config = dict(
    n_layer=12,
    d_model=192,
    n_head=3,
    n_kv_head=1,
    head_dim=64,
    d_mlp=448,
    vocab_size=2048,
    activation='swiglu',
    norm='rmsnorm',
    norm_place='pre',
    norm_eps=1e-05,
    positions='rope',
    rope_base=10000.0,
    rope_fraction=1.0,
    qk_norm=False,
    attn_scale=0.125,
    bias='all',
    tie_embeddings=True,
    parallel_block=False,
    init='uniform',
    init_std_qkv=0.0365,
    init_std_o=0.0,
    init_std_up=0.0365,
    init_std_down=0.0,
    optimizer='soap_variant',
    lr=0.0043,
    lr_mult_o=1.35,
    beta1=0.95,
    beta2=0.99,
    lr_head=0.00621,
    grad_clip=0.5,
    warmup_steps=200,
    schedule='wsd',
    decay_fraction=0.938,
    decay_shape='square',
    final_lr_fraction=0.0,
    batch_tokens=[32768, 65536, 98304],
    seq_len=128,
    doc_mask=True,
    train_tokens=369900000,
    steps=6185,
    dataset='wikipedia_en',
)
Each number is 500 + 25 x the weight over its row's rms, rounded and kept within 0 to 999. Layers, rows and columns count from 0. Numbers have three digits each. The size before them is the row's rms in percent of the matrix's.

# layer 9 attention output (transposed), 192x192, rms 0.334, rows 24-37,87-101,151-164, columns 96-143
102:498519461515526500496541458461490501536528484516515486500495503511504480538529485496527475483481499448516474509508477514476524479484518476526472
089:477499492541499457554500556506488516535461474486497509513479499533500489509473503514506542493524555488517513465511538489534522495509487523528487
099:479454522532524534490507521506528501531504486499493522472458520530497516497540519532521513505534510489480508523490515517504507517502514472435472
097:513507532522517503536502490461467515478484504503497517487532541503488482538470543519496498512519511492503522512512509521529507515493504487529500
087:523529482489552492537555498487517474546524498515519506506488517515469486466475512546500483477504480482461479509519468472536494539505497506497479
096:518467536505491463477534503467501514518444495528498518465537479499464512523468554451520524474481519501489485486554532493533507452475538500516491
091:499510539482521531520487503486499502487546518505488509484538495523503486466462540523533508545466494509534532464459482474534509510484524523493480
089:519497516535508454505466529493515508510492481531496498469483531501499528493488502553529507506475514487475493494492502522525474497450481467540493
089:450489518551527477495510532514509533513468498518526516495456493491465508521518524510495505494483494505491458525484512514519526490474504448506484
099:552532530500542492485512499473493500533474558474473514534497508460467539497513463479520491486502483491490499524501479530479522432466534495526528
091:477514479489541480553497523534494514475526553504497478446501516519515491500485494533484507509513486504505496510463473479496504469482501485483469
092:517496493490491509495489525472505508516496539470473502525506416467485511423471510477485505513485496534493501487470474500485465498493524456498470
097:499449523491490482455513474496481511487478465465471496515547467513503510536472501517521496499503501530489450519528472504514501454500528518513494
094:492525466546492471524511484484477526516495509536525458498539513534526519536465523527465492510506498455500508491486520440509491485524501484476521
101:530472493509421510498504481500481493480504474517533531500502510539431520488567515530487485506489503515490504501524511475503444469459495481503498
098:524504468548523480486528515500519569473476471522478479484479491485482555499477517539529521534527586498505500534491504519517503492512499497538451
108:504533514505473502504524525529503493513510506515517505486483497498528504504468476447550464498467478529489515468505468491512507494505532506498463
107:509535485465545488457490494465454520478453496488502532535521531505480470484547498473459514455500438467497543502498517513526522479471508466513500
106:493471509501503517479529511529563490459491452519499511527498512516460500507475532492513453470511551515490489508483522526521476547491510529451534
107:517487521507522463503506523518477507521507529498437489497482469521515479514469456486489498511472504458485508530465531488509505491518503475480495
093:500529465458528552473488495501485543477529552505477493490498469506495547486491511522468496494509477489518536525513492513486521513521515528433499
101:508531521502531461512509466473483503511516522493465487531517496498479492532517509521477486494510515545504495515534548486494490429486486496457500
106:485530492461499524496502534509467476504503482496521514502499460510453500519513543449515486454480484493498507458490479517488510460532480479545504
106:461505528490463517517486510506482488486496494493442528475544517463530518517524500529518500494503453515527525488502488494517502503519504553518512
104:463489558555490463493464484510488464548486486521496510482532476515538472488501463491485540520489515556499428517516463500499507513514526497453449
108:492493505496460521500467536532540456495514450472490480526509491483459505483482506457464514517497521504490502525511535486500503512586496501469508
101:465511454536477499499481520502453515503515527493519512532502497522531464486517490535465502480497509503560513487500483481528505488459490518460512
106:453489477495492508515531504484542504495519476482508514476471519471517513530510530500465504506504512521512485517509498484498510540467490512513514
104:522508546487522498515492468476482489529508509467495490529453535502521475477513477534540457512524493529517438478494461467486500521511501494486518
099:454468518559514562534477553511495492532508520472454499485449473513505479496489492525523495479519520488521474495508476483530504498498517496505486
104:523506515489416518488458544500487504450478494512471557468490509479512501502506486480499492462487494513533489453508516474531479517520508536485512
110:482495512501547507459479511517506508509489528538469487563537491529477582539517522527507521513489495477471468516500481530489507519490473478524543
093:530512491514487474524482495510468489495520483490489489503523520503485514520508517499477437504525527502539499503530597457471538497544492503503475
103:530505483488524504494490507530476500504484528471496476527492468557446507487489462523527495482481460531489467509458527490468498540500495495485487
101:485487492510461500475496487464472490512475520498529441533505518469493464530485505497456537453500455488551523506486531496550520496496497499488530
095:536496515502471547489517521531457483488466561488505537529470508507462513495500446519499480520515532518497499503492482498485522508433522519520513
109:512514483485477507524477523494516493482455509550445503475534485489507517513488528540463496533529509499457481519511499534509472511516468512502485
111:520539487543541527466521536511526482444491518499522522501526521459503491499485535511489485526532526521519507566486542512481499478533461509470492
096:551501470503487489484534495474492474472503499508500463496504468505511468468516505466496502465494470436483517474463485501455499517471514511485547
099:497490432491488511527529521503491495499522492518510491456530484558483474508500549523444520521501517464480552538524539509526480487497507447502534
101:461449467504484519441484457496493488502484525486494536503490493476564459493482507475540517503464513528511502471509481530489527512489517496557485
099:497500496490504538515467492514550511465549464553502524476523523507507495460449518516510503494473484435469508508503501459493485509458492535523515
105:522473504466490514506534518482487425538564548476511483532480495479479467516494500483516536513468541496484510461489512462489475487539531511487507
# layer 9 attention value, 64x192, rms 0.282, rows 24-37, columns 96-143
101:492468523481472464485477500527544476516440498486472528502502506524510487477479503518558540454520531537458504528514504551463544525482486495506496
106:470516494485522514518500450483479487484502524497513470511497511528529501535489524483475501517481501495466549458493475491466499519488491536471554
101:513484464517553483490467522469467502461478494502503524520491478528482486494586480476526492473491503474507498506500464514498500531445484474457490
109:500512533505500532514476519542508524494508492530554500511497505493501510510484528477456526525514490470539532533499466512495497504446475475498484
102:479496419511497508483480499540493484491473493476442488471521492514523507513545511488483526549517498459527514515500510528520508488472526508479494
086:494500518487463527446482509526451528462559493505518488425491512513496537538524496509473532501519523511490532526489492510513473512520490507459513
096:506520510518471477555529526500431485506506499491506507567514523512503521522482525464526514500475496534517481496485491550526477492506469520441473
106:514520545559533461489470489500482489517510474524532528491512502491494505491514562510524506505503465458464474510516487531509538542496542502517525
097:493430480537537519475462548499493481490474520478524531462514476493486465495494506511527505496487514522541534534531495519464505492521523549516535
106:468472531545468505462461439504559482514480491534495474449516492532494469499510483476541494462549491516525477515492499500467509467518509498502522
103:519514506532476508510510479489498457494486458500506477515511485487486544512498497456514497528465496530523476495506552459501521497529489484512504
095:461499494536504512518518526503473477538512497512534540523482547501529502497511476456499472505486462501459480465477525495503515454528531493518510
105:516448475478547499493467555522542518517510493478456511477484488527520508495504494505445474479485485517485476549504511504491514514519490550543475
101:507492474458499491494495481494472531533466513479492510534466553468480500497475495521497509515525513511513456502502534482492507497456468529521479